Each number is 50 + 10 x the weight over its row's rms, rounded and kept within 0 to 99. Layers, rows and columns count from 0. The size before them is the row's rms in percent of the matrix's.

# layer 2 MLP down (transposed), 1920x320, rms 0.0134, rows 702-788, columns 0-39
022:56 42 49 49 58 62 54 62 43 58 46 68 54 47 49 47 62 47 61 45 48 56 51 69 57 45 48 37 64 41 38 40 51 63 46 51 38 54 38 56
026:64 52 41 36 54 24 55 50 57 53 39 53 39 44 59 51 39 50 69 39 54 69 30 51 31 44 47 61 56 45 57 39 49 32 54 47 41 32 51 59
020:47 50 42 61 48 50 45 61 52 37 33 50 62 47 52 36 56 47 38 28 76 48 37 59 63 32 47 42 65 46 35 51 61 48 63 46 37 42 63 61
102:37 46 53 55 45 40 41 40 45 50 41 71 50 33 59 35 56 63 48 50 61 67 55 59 45 50 56 54 52 38 36 51 43 45 59 45 44 46 55 47
037:38 40 45 56 47 53 44 60 59 60 49 48 43 56 59 39 56 46 58 36 46 55 57 44 50 56 37 48 63 40 31 46 38 53 43 54 72 45 43 58
234:53 50 46 55 62 57 37 54 50 51 35 56 65 52 40 63 32 64 53 54 40 63 48 25 60 41 45 54 55 66 47 60 42 48 53 50 25 42 61 61
037:47 65 36 40 61 39 48 69 63 43 55 52 41 65 54 46 61 44 47 51 55 63 34 39 53 65 50 72 47 48 62 48 62 56 42 44 54 41 52 68
022:59 60 47 43 56 36 55 65 52 38 54 51 64 58 66 55 43 37 54 45 60 49 43 54 44 51 43 45 43 46 55 46 52 56 57 44 25 49 69 54
021:61 56 47 29 32 65 49 46 58 62 52 51 45 43 56 68 69 47 43 41 39 39 52 49 47 42 43 37 46 38 66 65 56 42 57 65 41 55 38 67
028:56 46 43 33 43 44 52 69 65 39 56 45 54 42 42 58 35 50 42 38 58 49 50 45 57 53 52 65 35 45 35 44 41 41 44 52 47 18 63 48
022:48 34 43 62 57 54 43 54 57 37 48 48 46 48 34 46 49 60 40 39 50 39 51 52 49 55 48 45 67 51 50 54 52 46 33 56 46 55 61 52
229:41 48 53 46 54 62 62 45 44 49 67 30 58 55 43 52 47 31 62 43 65 40 58 51 37 58 49 44 44 46 48 40 47 55 52 45 67 50 43 51
079:59 54 62 41 51 51 37 43 48 68 67 47 46 60 50 52 29 59 48 47 48 42 62 53 55 26 44 47 45 51 47 60 45 48 49 57 36 51 54 48
022:56 39 66 63 44 50 58 41 56 45 38 50 57 49 42 60 46 35 52 61 37 47 40 49 51 42 75 30 51 71 49 62 48 50 35 66 69 61 43 35
025:49 36 47 43 42 53 54 27 55 77 48 45 40 53 63 49 64 30 65 26 42 66 59 71 53 40 42 32 57 42 49 59 29 56 56 63 51 49 38 68
123:53 50 46 32 59 48 58 61 60 56 54 43 62 43 44 61 55 54 50 45 61 38 62 57 49 54 35 51 55 64 61 54 32 47 35 64 44 45 49 57
022:27 50 62 52 43 41 48 57 49 54 55 52 29 44 45 43 47 45 30 45 25 46 56 69 48 40 48 67 34 44 52 64 41 45 36 61 51 47 42 62
035:35 65 54 41 41 45 51 49 43 50 56 39 39 51 50 67 36 36 50 51 50 50 48 51 65 57 31 90 30 38 50 47 39 44 42 35 64 60 48 35
019:52 61 62 55 56 65 28 51 31 33 31 53 59 59 45 50 36 58 44 64 57 41 56 31 70 48 40 58 54 41 37 55 45 46 55 44 40 39 50 34
189:67 37 45 52 55 47 47 40 66 55 52 39 53 39 52 55 46 55 53 45 61 52 53 54 62 57 51 48 54 66 59 73 50 55 38 62 65 45 41 54
026:45 76 73 47 64 62 37 59 57 39 38 53 60 55 40 47 73 40 45 37 49 53 39 55 41 40 55 64 65 68 46 63 46 53 50 31 49 56 64 59
033:50 51 58 48 54 44 50 40 46 59 44 65 32 44 63 43 45 46 38 56 28 49 62 54 48 57 45 52 35 35 58 62 48 47 62 54 62 24 50 53
091:43 50 57 58 31 44 43 49 62 56 53 66 56 43 52 40 49 53 49 57 38 63 41 53 59 39 73 42 55 66 42 61 61 54 51 64 49 40 54 57
033:62 58 59 48 65 51 46 58 54 47 47 56 51 39 48 40 59 55 39 46 66 55 41 43 54 63 66 40 49 32 52 56 52 48 53 68 60 52 51 46
054:53 36 47 38 47 34 44 50 50 11 35 43 51 66 56 48 52 34 56 59 63 56 56 37 47 47 51 32 59 57 43 50 64 51 35 56 48 46 40 54
042:58 60 51 44 34 48 52 53 58 44 55 40 41 39 53 59 40 47 57 49 72 44 42 44 67 43 50 52 60 41 60 47 55 38 44 55 54 39 38 44
036:48 43 50 62 34 53 47 46 56 55 64 45 47 66 62 53 59 50 48 58 57 55 46 36 45 54 61 35 42 57 64 47 60 47 68 58 46 46 39 51
039:43 49 60 54 38 32 56 39 38 70 60 45 39 64 53 39 46 63 47 57 48 48 71 40 46 63 33 56 38 52 45 48 40 47 50 46 74 38 34 37
192:59 46 29 32 54 48 39 69 54 32 39 53 50 42 51 57 66 71 50 53 57 46 53 53 50 47 55 49 55 48 60 54 52 39 49 66 39 47 39 62
032:46 29 65 43 36 48 54 37 44 41 52 41 53 56 41 31 46 61 48 43 30 52 48 52 56 55 61 44 27 39 65 59 58 49 58 51 52 36 38 45
048:50 41 53 47 37 56 58 66 51 48 52 46 57 59 32 52 53 52 39 32 53 47 47 56 54 54 59 59 33 49 42 47 42 42 52 56 39 39 45 55
038:58 47 45 49 53 59 59 70 53 51 56 39 46 67 44 36 36 51 38 56 52 53 28 49 50 30 58 39 66 45 41 44 57 54 49 64 31 42 55 41
029:48 37 58 54 49 33 30 54 39 40 38 52 52 53 49 48 33 72 59 46 64 62 60 49 47 46 58 51 47 57 42 52 47 49 55 36 51 11 53 37
041:44 56 45 53 54 56 55 55 38 32 35 56 41 47 62 49 53 32 63 62 40 57 55 66 49 34 58 34 69 53 54 53 62 47 45 44 44 46 41 46
181:50 61 42 47 54 57 55 46 44 43 39 68 46 38 68 54 36 65 53 28 49 41 42 44 66 51 51 50 42 42 53 46 39 56 54 50 34 33 48 56
025:43 44 65 44 48 38 48 48 62 53 45 54 49 42 51 49 71 39 45 38 60 60 51 48 39 34 48 64 50 53 39 45 54 49 50 58 52 51 58 62
035:49 41 54 37 44 36 55 49 39 48 51 40 51 53 59 45 45 35 59 56 38 60 61 40 47 32 41 51 32 44 46 30 68 55 70 49 44 37 50 66
079:38 56 55 40 54 54 55 60 57 51 54 62 39 59 46 50 55 39 35 45 39 64 47 55 50 46 50 64 52 44 46 65 49 36 33 55 45 61 66 47
022:50 48 75 51 56 54 53 55 49 30 58 44 50 66 48 49 68 61 39 24 67 43 35 52 66 68 53 57 32 46 50 62 53 50 75 46 49 62 43 48
021:53 62 50 42 27 60 45 56 55 27 47 53 58 53 65 38 52 36 51 53 57 57 34 40 69 41 57 49 46 51 40 46 49 41 57 50 37 29 41 47
247:46 50 55 37 54 39 42 31 60 57 40 60 66 38 59 63 43 51 53 64 53 57 49 37 51 46 60 58 61 54 43 46 43 36 45 55 42 45 46 54
321:48 54 56 53 46 56 36 29 39 63 62 52 42 52 55 55 80 27 48 33 40 49 45 38 21 63 63 47 35 61 61 38 60 56 49 60 52 58 59 54
025:52 53 57 43 39 50 36 43 45 69 47 52 52 44 53 50 70 14 47 55 51 48 57 40 54 48 30 69 38 49 47 44 30 52 57 47 71 62 53 57
086:55 54 67 53 60 55 28 58 49 50 63 67 50 47 67 53 56 40 53 51 49 56 44 42 52 62 53 64 46 51 41 59 41 52 56 44 31 48 51 56
031:41 44 46 48 48 44 43 52 49 57 52 68 35 56 44 53 59 60 64 53 62 42 43 53 46 65 52 52 69 43 54 38 56 45 54 55 64 67 48 49
018:53 44 49 64 43 52 47 48 43 59 64 48 52 68 52 58 52 33 50 62 62 58 51 47 55 33 67 50 62 58 48 31 62 53 60 40 35 62 64 44
265:58 51 64 60 36 56 56 32 69 51 61 39 52 50 50 44 59 34 42 53 35 62 50 51 54 42 37 41 47 44 45 54 50 55 51 38 44 44 34 36
019:47 42 56 41 65 53 55 49 28 46 40 58 57 33 47 55 50 52 42 55 42 43 58 66 53 42 50 55 43 53 33 45 44 53 60 58 25 50 53 49
020:61 48 49 51 48 58 49 48 68 71 56 46 45 71 47 55 51 35 51 36 58 38 34 51 44 48 57 52 47 34 42 43 43 45 77 55 70 47 58 53
037:36 60 43 50 56 47 40 39 56 58 46 57 55 48 41 44 50 64 41 50 39 64 48 60 58 58 49 75 47 44 40 51 45 49 52 35 47 55 62 42
033:41 35 48 56 50 51 51 56 69 55 40 38 71 51 50 27 44 32 49 58 50 50 44 61 69 57 55 34 62 56 31 38 43 60 45 52 39 58 61 45
026:59 60 32 44 49 56 54 73 61 46 40 53 86 41 45 65 47 55 53 39 72 53 44 55 49 57 61 41 71 52 43 46 42 49 48 47 54 44 54 45
193:65 46 49 47 55 47 48 50 46 52 46 68 46 52 53 57 37 37 40 52 55 49 44 50 55 67 65 41 53 54 47 58 53 42 36 66 45 37 62 37
018:51 52 56 44 63 62 49 55 44 37 43 44 49 40 60 45 40 51 66 48 47 66 40 34 37 51 48 32 52 47 54 58 38 61 47 46 56 44 62 39
028:63 44 37 40 38 47 65 52 49 40 65 39 46 63 50 56 71 49 47 57 64 34 48 48 63 53 45 52 32 53 67 47 36 46 47 62 49 43 38 55
123:59 47 45 62 48 47 60 59 61 57 49 40 42 47 45 55 49 63 58 43 53 47 22 49 49 59 48 48 35 45 55 63 59 38 42 57 55 30 52 51
110:65 67 55 60 58 49 60 42 54 43 44 53 47 67 61 57 39 68 34 66 58 26 66 42 52 62 35 50 46 67 35 55 50 50 38 38 56 48 52 44
043:53 48 56 34 66 58 42 62 50 35 48 57 43 55 57 51 26 79 52 56 52 46 55 53 54 36 64 39 62 47 38 55 41 53 30 43 27 30 44 51
026:56 40 61 42 57 44 52 46 52 46 54 45 38 61 67 54 33 42 53 49 50 52 53 42 51 55 37 48 51 55 46 63 57 49 35 52 51 54 67 43
031:54 43 65 45 61 44 40 46 48 71 48 49 43 53 38 53 67 26 43 36 53 46 60 57 41 48 49 57 56 56 34 49 49 61 61 59 57 55 40 63
032:44 66 47 60 32 40 28 43 46 57 42 60 42 41 51 42 60 21 55 38 37 42 61 47 50 55 25 56 46 39 48 52 50 43 50 49 48 44 38 62
030:54 50 45 53 47 49 53 49 46 48 55 52 36 64 39 51 50 66 40 63 44 38 61 45 51 64 49 57 38 51 53 49 57 49 42 47 46 39 60 47
023:47 39 35 49 55 54 33 49 44 62 47 69 44 38 51 43 48 34 52 42 69 59 58 70 51 46 52 60 68 52 37 37 65 45 64 46 42 51 52 59
069:59 55 49 48 43 46 33 56 50 40 46 55 33 57 67 53 42 66 46 72 47 42 52 51 62 44 47 58 47 35 34 36 45 38 42 54 69 34 61 52
026:64 61 54 63 28 48 45 52 49 35 45 32 55 46 40 55 50 17 28 50 48 41 60 52 55 51 51 50 42 44 44 50 35 34 39 62 50 46 45 42
034:41 46 53 59 68 51 48 61 41 49 64 40 49 61 66 48 47 45 54 53 64 56 40 37 60 66 46 47 50 54 51 39 35 62 50 53 55 68 56 49
125:47 46 56 50 61 43 43 75 47 37 39 50 37 55 62 51 44 47 38 42 52 56 33 46 50 47 51 54 35 44 37 65 50 52 38 69 39 36 41 46
047:59 42 45 61 49 58 46 52 53 50 47 55 49 48 58 33 52 37 50 40 72 57 38 49 56 62 55 43 48 29 43 45 45 50 62 69 31 24 51 44
119:34 43 57 57 50 39 52 53 53 61 42 54 36 77 40 46 56 40 29 56 41 41 55 41 40 43 50 54 53 59 49 68 37 50 44 49 56 58 63 47
036:43 64 44 57 73 61 48 60 44 45 56 55 42 48 54 62 48 49 53 46 35 38 48 53 44 44 39 55 65 58 47 51 55 58 41 67 51 47 61 47
028:56 39 54 51 59 46 42 52 44 45 49 66 54 63 43 41 49 60 42 68 43 49 39 47 53 58 59 37 47 39 57 48 56 48 55 54 44 47 56 43
048:52 31 40 21 59 28 58 48 63 62 53 28 65 57 37 52 60 42 57 22 67 50 52 52 42 51 46 64 45 26 48 42 32 52 66 50 68 43 55 52
059:43 39 43 51 45 32 59 46 31 61 63 50 58 45 48 50 52 62 55 57 49 61 45 56 58 43 41 46 55 53 42 38 63 56 58 49 26 32 53 67
174:44 63 55 54 55 37 39 57 62 62 50 57 43 37 50 59 47 40 54 66 42 55 31 39 49 36 59 55 55 65 43 63 57 33 52 68 56 43 46 61
195:40 42 49 44 36 60 40 56 39 61 43 59 48 61 48 48 44 38 49 38 51 64 27 55 58 51 59 40 53 60 35 50 57 50 55 56 45 50 44 41
028:42 40 56 74 53 55 46 50 59 43 49 55 30 65 40 41 44 61 40 61 56 46 36 53 55 43 79 45 53 50 52 60 47 42 52 56 43 28 50 42
032:54 18 52 52 53 37 62 43 59 49 35 41 55 55 47 34 42 57 59 43 46 35 48 53 37 47 68 25 66 68 51 51 50 50 42 60 63 64 67 41
093:63 40 60 59 51 58 37 54 65 53 61 57 49 56 38 53 37 56 45 48 47 48 41 61 56 43 68 42 54 45 55 61 40 48 56 54 59 54 50 44
192:28 59 51 59 44 48 48 43 38 49 55 59 54 51 36 52 52 50 54 57 49 62 45 70 62 49 38 54 48 48 63 35 42 46 30 51 46 45 59 52
132:44 65 55 45 49 44 50 52 35 50 52 50 44 49 67 65 36 39 52 60 40 28 52 42 44 44 43 58 58 60 59 56 48 51 45 70 52 62 38 67
295:66 65 57 37 40 56 46 37 43 60 50 38 55 54 53 41 55 45 58 59 55 60 56 64 52 52 37 34 44 44 38 37 41 53 41 53 46 54 63 50
030:38 46 52 48 66 49 31 43 58 50 42 37 48 48 52 38 44 57 37 53 41 50 39 55 52 39 57 49 69 73 43 64 53 57 44 59 43 55 75 43
024:43 70 63 44 59 68 32 43 56 54 38 59 57 60 54 48 73 47 41 51 59 45 67 41 56 59 48 62 44 58 53 56 35 54 53 40 63 48 53 51
027:38 56 55 49 48 58 53 63 51 55 60 54 45 58 49 53 53 46 51 42 47 71 48 45 54 50 59 59 37 38 56 58 45 50 50 63 48 46 41 51
027:51 32 61 65 51 44 63 40 54 32 50 46 54 53 50 46 51 49 69 48 60 38 44 36 54 43 69 37 53 51 73 53 61 50 64 70 46 28 51 50
347:59 60 64 44 40 64 55 35 52 55 53 35 62 53 37 43 63 38 52 58 45 52 52 67 47 48 34 37 48 32 39 38 50 55 38 49 43 52 52 45
046:53 39 51 60 44 43 60 38 47 44 39 56 47 33 41 31 49 54 59 46 55 55 50 63 45 54 50 54 48 43 46 43 40 47 44 40 52 66 34 37
# layer 2 MLP up, 1920x320, rms 0.0372, rows 703-788, columns 0-39
030:59 58 54 45 36 53 56 48 47 61 50 62 56 49 36 33 54 34 56 43 49 55 42 62 48 51 50 61 54 73 58 56 45 50 36 59 37 39 38 57
020:57 65 62 40 54 55 48 42 52 59 56 58 75 46 55 52 50 40 59 39 56 32 54 69 47 61 50 44 51 57 67 52 71 60 44 43 42 59 51 58
108:39 50 21 27 36 58 39 67 57 49 51 49 65 44 34 44 34 46 50 34 57 40 48 66 48 44 47 47 54 64 62 48 40 58 50 53 47 52 46 43
040:62 42 59 53 50 38 46 45 64 50 45 57 51 51 34 61 46 47 46 58 49 46 51 48 42 48 47 30 60 33 53 34 52 30 39 40 43 49 55 41
239:30 43 49 60 48 46 42 50 53 60 49 28 48 52 48 44 57 64 70 41 52 52 48 44 43 63 45 64 53 65 51 40 42 31 63 44 58 48 46 69
038:47 47 44 56 59 54 47 34 48 42 42 67 42 57 51 58 39 39 56 47 39 52 50 75 18 30 50 47 48 41 50 65 55 52 54 56 44 44 54 79
023:56 55 55 37 49 45 61 40 39 51 47 57 56 52 41 42 60 47 61 39 55 53 48 58 75 43 50 51 54 70 43 49 71 52 55 51 47 59 47 63
024:59 43 44 33 52 45 53 48 47 51 52 61 62 53 60 38 40 54 38 42 62 49 42 52 46 64 53 54 42 49 35 59 61 53 78 50 42 56 55 55
030:42 49 48 51 32 66 51 50 62 47 39 37 62 55 42 49 43 60 42 60 44 51 44 51 50 59 53 57 43 55 54 46 37 51 54 47 56 60 56 44
026:59 51 44 56 61 49 43 49 37 60 74 49 57 51 46 49 45 40 41 42 56 52 61 51 36 54 50 35 45 46 46 69 42 47 47 48 51 48 51 54
254:75 56 82 56 52 47 45 46 64 45 53 61 42 55 53 41 49 58 34 56 57 55 59 54 52 33 49 59 57 69 55 42 50 51 65 51 43 46 51 65
083:73 45 52 22 44 46 49 42 53 50 56 28 52 55 45 67 43 70 33 55 58 38 52 25 24 38 51 71 50 56 44 31 69 52 47 63 49 56 43 30
024:39 37 24 48 45 51 49 65 43 38 51 48 53 46 39 55 53 47 44 48 49 42 46 78 62 45 47 62 51 36 50 46 31 52 62 44 47 45 42 57
027:57 47 47 31 62 39 46 42 45 38 59 64 48 53 47 45 44 66 34 57 47 38 44 37 58 43 53 46 48 49 36 47 52 49 47 53 56 53 51 46
118:61 76 48 15 53 39 58 62 49 68 62 41 56 48 43 48 51 56 37 48 45 46 58 50 58 58 48 54 48 53 36 52 50 69 50 50 62 66 43 44
023:31 31 56 33 50 38 66 62 49 61 58 48 69 51 45 45 46 27 36 44 51 31 58 38 70 46 49 30 60 41 53 67 48 77 60 36 52 61 43 26
036:10 49 56 67 31 45 53 46 61 52 56 70 48 48 50 64 51 68 53 47 58 44 54 38 52 66 50 42 58 71 53 34 54 52 56 41 63 72 52 37
020:35 45 46 78 64 56 59 51 61 65 25 44 58 44 66 54 55 47 52 59 54 53 50 38 49 41 48 71 50 41 51 52 43 46 56 51 40 44 57 56
204:63 59 31 43 62 72 49 58 55 49 37 61 63 55 46 57 52 49 59 58 51 67 71 60 43 36 38 53 53 51 53 32 38 67 67 48 36 62 49 63
029:38 43 34 48 71 58 60 43 44 48 35 48 48 45 45 46 61 39 60 42 62 64 47 65 52 32 48 62 47 55 49 74 63 62 75 51 47 26 50 64
036:38 50 49 51 38 58 49 68 63 41 47 32 53 55 55 46 44 34 40 47 38 56 42 50 28 44 47 48 40 33 64 74 30 47 54 50 42 56 39 48
097:36 37 22 33 44 43 38 57 50 34 50 38 51 48 49 59 51 53 53 43 55 46 54 59 45 44 46 51 57 50 40 59 76 71 49 45 46 56 58 59
036:61 52 46 68 41 48 40 43 51 48 55 51 60 60 54 56 59 44 43 54 39 63 57 39 44 42 51 56 48 35 41 67 60 47 37 53 45 57 48 77
058:38 55 49 41 62 39 45 48 57 50 54 48 45 50 48 50 57 42 48 23 61 43 42 54 64 41 50 50 52 39 48 30 31 43 34 54 47 48 41 46
043:57 56 58 65 28 48 52 41 82 55 72 51 54 51 47 43 52 39 54 49 49 54 57 44 57 53 52 37 48 62 37 54 53 50 43 47 45 62 44 50
039:49 53 56 60 47 39 44 39 41 45 59 36 41 50 70 53 47 71 58 51 53 63 46 47 29 63 50 75 54 60 40 36 49 37 44 57 36 68 47 51
042:34 65 63 42 32 60 47 58 56 49 64 54 38 47 50 63 51 48 55 68 49 59 40 48 44 60 47 53 60 51 68 41 73 54 49 54 30 60 47 43
214:30 56 56 47 60 57 56 50 52 48 43 55 60 52 45 38 53 57 39 39 43 48 43 64 60 63 33 64 48 55 59 36 45 58 61 44 37 61 47 37
035:18 37 50 56 47 52 49 58 55 33 39 57 34 48 63 51 45 45 61 57 45 56 50 76 40 34 49 55 55 58 53 53 53 43 55 61 40 56 48 57
050:17 53 47 45 43 60 47 45 61 51 47 49 50 50 44 49 42 49 57 48 43 48 55 68 53 35 51 55 56 45 59 41 61 69 76 64 45 54 54 45
042:50 49 66 41 56 32 48 55 44 31 35 49 58 43 57 51 52 41 52 60 41 44 40 32 39 44 49 54 58 67 61 62 55 46 33 40 41 56 53 71
030:57 56 34 69 40 66 46 50 56 60 56 23 54 53 41 47 54 48 49 51 33 53 49 55 46 32 50 56 45 53 43 54 31 43 49 61 51 43 48 64
045:61 54 54 64 58 43 50 59 47 34 54 53 47 48 68 46 51 44 55 43 59 47 48 74 50 52 49 59 46 52 45 68 53 50 71 49 44 35 39 64
191:37 72 36 44 41 69 44 59 31 24 31 45 36 59 50 38 56 54 60 62 39 34 49 48 41 64 43 48 48 49 66 70 43 64 54 45 56 62 54 36
029:37 37 33 34 49 54 44 46 32 45 63 70 51 45 64 53 45 51 48 48 82 47 39 64 57 66 48 53 56 70 56 55 71 58 74 50 56 46 42 62
036:47 47 54 45 52 55 53 53 41 33 55 48 34 43 54 51 46 41 64 55 34 58 41 57 41 30 48 57 60 83 56 51 63 57 66 50 35 48 39 40
081:47 64 54 50 31 59 58 51 63 59 59 45 38 46 51 53 43 47 51 47 46 64 38 60 58 53 50 42 54 41 68 61 60 72 43 39 39 62 58 52
024:32 54 53 57 54 61 41 39 52 57 55 77 52 53 51 46 50 58 55 39 49 54 55 37 54 71 51 41 48 26 56 66 79 46 59 55 50 74 42 51
023:44 60 36 47 43 62 38 53 54 35 34 64 53 46 56 54 49 42 58 46 36 55 61 59 52 34 52 47 49 65 61 44 61 40 56 39 39 49 51 59
266:47 61 32 46 47 47 39 58 46 74 57 28 38 44 47 51 43 51 61 58 48 50 47 71 40 45 41 51 50 50 60 56 44 62 46 41 28 47 42 70
327:45 42 44 49 59 60 60 42 71 68 24 44 32 57 52 55 48 46 61 46 58 45 47 39 46 53 39 50 38 50 71 66 43 45 61 53 43 42 47 39
028:58 54 36 54 47 55 52 47 57 46 37 78 60 51 61 46 55 62 41 57 78 60 39 43 50 67 49 50 48 69 63 47 46 48 39 39 49 49 47 44
095:48 37 43 61 70 55 39 39 48 40 43 39 63 49 49 57 51 42 56 49 34 49 62 42 51 58 48 68 50 48 60 62 56 45 49 56 70 55 52 69
034:55 39 50 59 48 60 48 51 38 48 68 28 49 43 52 40 52 34 38 40 58 48 47 52 43 54 48 55 34 35 64 54 54 32 66 71 44 31 56 50
020:59 38 38 26 56 39 48 35 51 40 53 52 64 55 53 58 40 63 60 42 43 45 47 60 58 71 49 30 48 61 40 53 48 29 52 54 70 49 48 65
234:55 43 56 56 69 56 40 42 39 66 47 51 50 41 35 64 43 49 45 67 54 45 43 46 46 30 28 60 52 32 47 58 56 51 55 49 46 59 55 38
020:67 39 50 43 53 52 40 58 47 47 41 56 60 43 33 35 35 22 50 50 49 46 55 32 60 37 51 52 60 50 44 42 73 52 55 40 37 43 45 26
021:53 43 56 48 31 42 40 43 44 50 58 54 53 49 40 42 63 58 44 46 33 58 40 55 38 58 49 47 50 41 47 57 75 37 64 50 37 46 52 64
040:41 45 68 26 52 51 49 50 56 35 41 45 53 57 51 50 41 65 51 58 55 59 40 58 39 36 49 43 50 55 48 45 46 45 53 45 45 43 59 53
036:53 42 64 37 56 39 48 52 63 32 29 48 42 46 43 68 53 55 40 45 43 54 34 58 70 44 48 28 49 54 47 33 43 44 32 37 49 50 48 42
029:84 32 51 56 41 51 57 45 53 56 44 59 61 45 32 38 60 57 47 43 54 38 52 58 46 53 50 54 36 50 33 51 42 41 38 56 49 57 59 65
201:58 43 39 41 57 45 52 46 53 67 60 42 20 49 52 53 26 41 46 66 45 56 38 34 45 68 43 62 54 70 62 56 68 66 63 38 56 39 47 49
020:45 53 22 61 70 52 52 45 46 38 38 48 52 47 37 53 51 40 57 56 52 50 55 33 53 46 52 63 50 42 56 74 29 49 42 58 52 35 49 54
032:40 56 62 37 55 45 49 52 61 48 56 42 48 55 43 44 31 46 45 53 26 56 44 40 42 46 53 55 43 54 35 55 43 48 56 52 49 61 50 58
129:29 51 40 64 45 53 43 51 53 32 34 43 51 46 52 49 58 41 43 58 47 47 58 69 61 68 44 57 51 50 72 55 70 51 63 45 50 67 57 40
117:44 54 48 50 55 52 48 61 34 42 53 50 39 45 56 47 57 55 65 54 48 70 59 36 27 57 49 84 57 68 47 65 71 56 49 49 61 28 51 68
047:58 56 44 68 58 49 49 55 54 59 38 36 51 44 53 43 58 50 40 54 31 46 58 35 46 37 48 73 56 53 56 40 44 48 34 56 55 39 49 49
028:31 56 35 63 50 58 46 50 56 45 52 40 27 48 48 59 38 55 49 49 52 59 39 68 57 37 49 61 44 63 57 55 61 50 58 57 31 50 50 66
031:73 30 54 21 55 48 59 58 34 41 47 53 61 40 55 49 49 45 38 39 52 40 37 38 58 56 49 43 42 33 50 38 64 41 57 50 50 63 47 51
035:60 34 59 49 56 48 52 46 54 51 45 53 37 43 60 55 60 54 35 31 57 44 41 48 68 39 50 40 55 46 41 34 60 49 30 45 57 49 53 51
034:31 56 81 62 41 52 40 47 62 71 39 31 56 52 59 46 53 54 44 40 55 52 33 59 56 44 50 33 49 56 43 43 39 40 36 42 43 57 47 52
024:63 41 52 33 45 53 49 54 47 48 40 31 46 41 57 50 52 37 55 38 54 40 42 57 35 27 48 50 51 68 59 34 64 36 41 49 52 43 53 50
071:29 59 51 58 53 59 52 49 60 42 63 43 42 50 51 58 53 47 64 58 33 41 45 63 39 41 47 53 54 56 69 53 58 59 42 58 42 41 53 49
028:36 37 54 52 50 37 59 51 51 50 49 59 43 49 49 46 46 42 55 43 50 47 57 58 67 40 50 40 44 61 31 54 60 71 63 53 46 51 52 50
037:54 57 28 65 47 34 54 42 38 46 50 53 42 58 37 59 52 52 65 58 38 57 63 37 55 47 49 43 55 52 45 47 46 33 30 49 41 55 53 43
130:51 39 43 52 59 44 36 41 52 22 45 53 48 49 57 52 63 40 42 55 40 58 54 43 40 65 47 54 57 38 57 47 36 68 42 54 43 49 49 45
048:49 42 53 51 62 52 52 39 56 41 39 53 49 50 35 43 38 55 55 40 55 45 51 54 46 35 48 52 53 56 40 51 62 31 46 61 37 59 48 69
128:37 48 56 44 43 32 52 54 37 50 39 58 49 43 54 55 47 51 48 34 72 62 46 30 44 62 45 30 56 47 66 35 50 67 56 54 53 53 35 60
040:80 49 46 67 62 46 57 55 20 61 57 41 38 35 49 42 58 62 38 46 47 59 53 54 47 57 49 68 46 26 51 60 66 48 39 48 45 46 40 56
030:48 45 56 51 51 48 50 54 47 34 18 57 62 48 46 48 39 31 49 50 48 68 46 44 61 27 46 49 58 21 44 44 49 46 50 54 37 47 50 60
047:56 45 66 39 49 48 53 44 43 46 57 73 46 58 48 40 64 58 44 57 65 65 41 52 42 77 53 76 46 61 51 47 56 51 47 50 47 61 52 54
066:42 61 52 36 44 60 42 40 43 30 59 34 59 49 45 49 44 50 51 47 57 33 48 53 45 56 48 28 51 73 50 48 39 54 31 47 34 52 53 45
183:46 40 57 57 46 46 57 59 53 49 57 52 48 49 48 39 64 37 51 50 55 46 49 54 49 66 37 56 58 58 68 54 50 69 42 49 46 55 52 63
195:51 67 56 56 46 52 55 48 69 12 46 53 45 47 55 50 56 52 68 56 42 44 54 46 42 34 49 45 53 57 45 43 86 45 51 47 51 46 42 35
029:34 82 59 60 61 60 48 58 43 41 58 25 54 48 55 42 50 41 54 49 28 61 52 52 37 43 51 47 43 44 53 69 47 59 56 40 62 43 52 70
033:50 46 38 53 54 71 64 69 44 45 48 47 48 39 52 46 41 57 41 56 71 40 41 61 61 62 47 59 38 47 63 51 41 39 46 58 42 43 48 44
099:38 52 29 36 47 51 49 52 49 46 71 29 69 47 52 47 51 60 60 50 47 46 48 49 66 58 45 46 48 31 40 66 65 58 46 40 61 61 46 36
204:55 52 50 44 47 51 47 59 60 43 34 56 63 47 33 45 67 40 44 55 56 48 39 49 42 29 40 53 46 56 62 60 41 74 57 45 61 49 52 65
135:67 31 57 42 28 55 53 47 64 70 46 58 64 57 49 49 51 57 31 46 56 44 49 35 61 43 43 49 50 44 47 44 54 38 58 41 52 46 53 47
198:56 63 21 45 44 60 48 48 50 56 37 54 39 43 52 55 47 49 42 33 51 41 42 60 58 42 15 45 47 58 59 32 47 33 61 61 55 59 67 42
034:72 40 50 51 48 43 60 46 48 52 44 46 52 54 46 52 35 55 52 43 53 36 52 52 54 64 51 38 53 17 68 49 71 51 57 46 49 47 38 56
026:59 51 40 41 76 65 52 52 44 47 35 74 60 55 54 56 32 60 49 57 60 44 56 41 49 60 52 57 55 37 52 66 67 55 75 46 58 48 52 60
028:62 25 60 69 55 41 35 41 60 36 52 77 45 45 41 41 41 58 57 55 53 47 56 28 52 50 51 47 52 38 49 44 54 52 46 49 58 62 54 45
028:51 52 58 58 69 42 39 43 51 38 71 53 44 41 51 45 52 54 60 37 54 49 49 44 42 50 51 67 56 47 65 58 43 51 43 61 52 44 43 64
222:63 42 43 57 53 33 56 45 48 68 58 57 41 52 62 58 55 47 43 15 54 28 57 39 57 55 25 61 56 44 63 41 44 49 57 47 44 39 38 36
048:27 53 55 31 54 62 55 57 55 70 55 54 42 51 53 60 48 49 51 36 58 63 53 58 62 56 46 44 58 52 46 43 19 37 49 59 66 41 47 43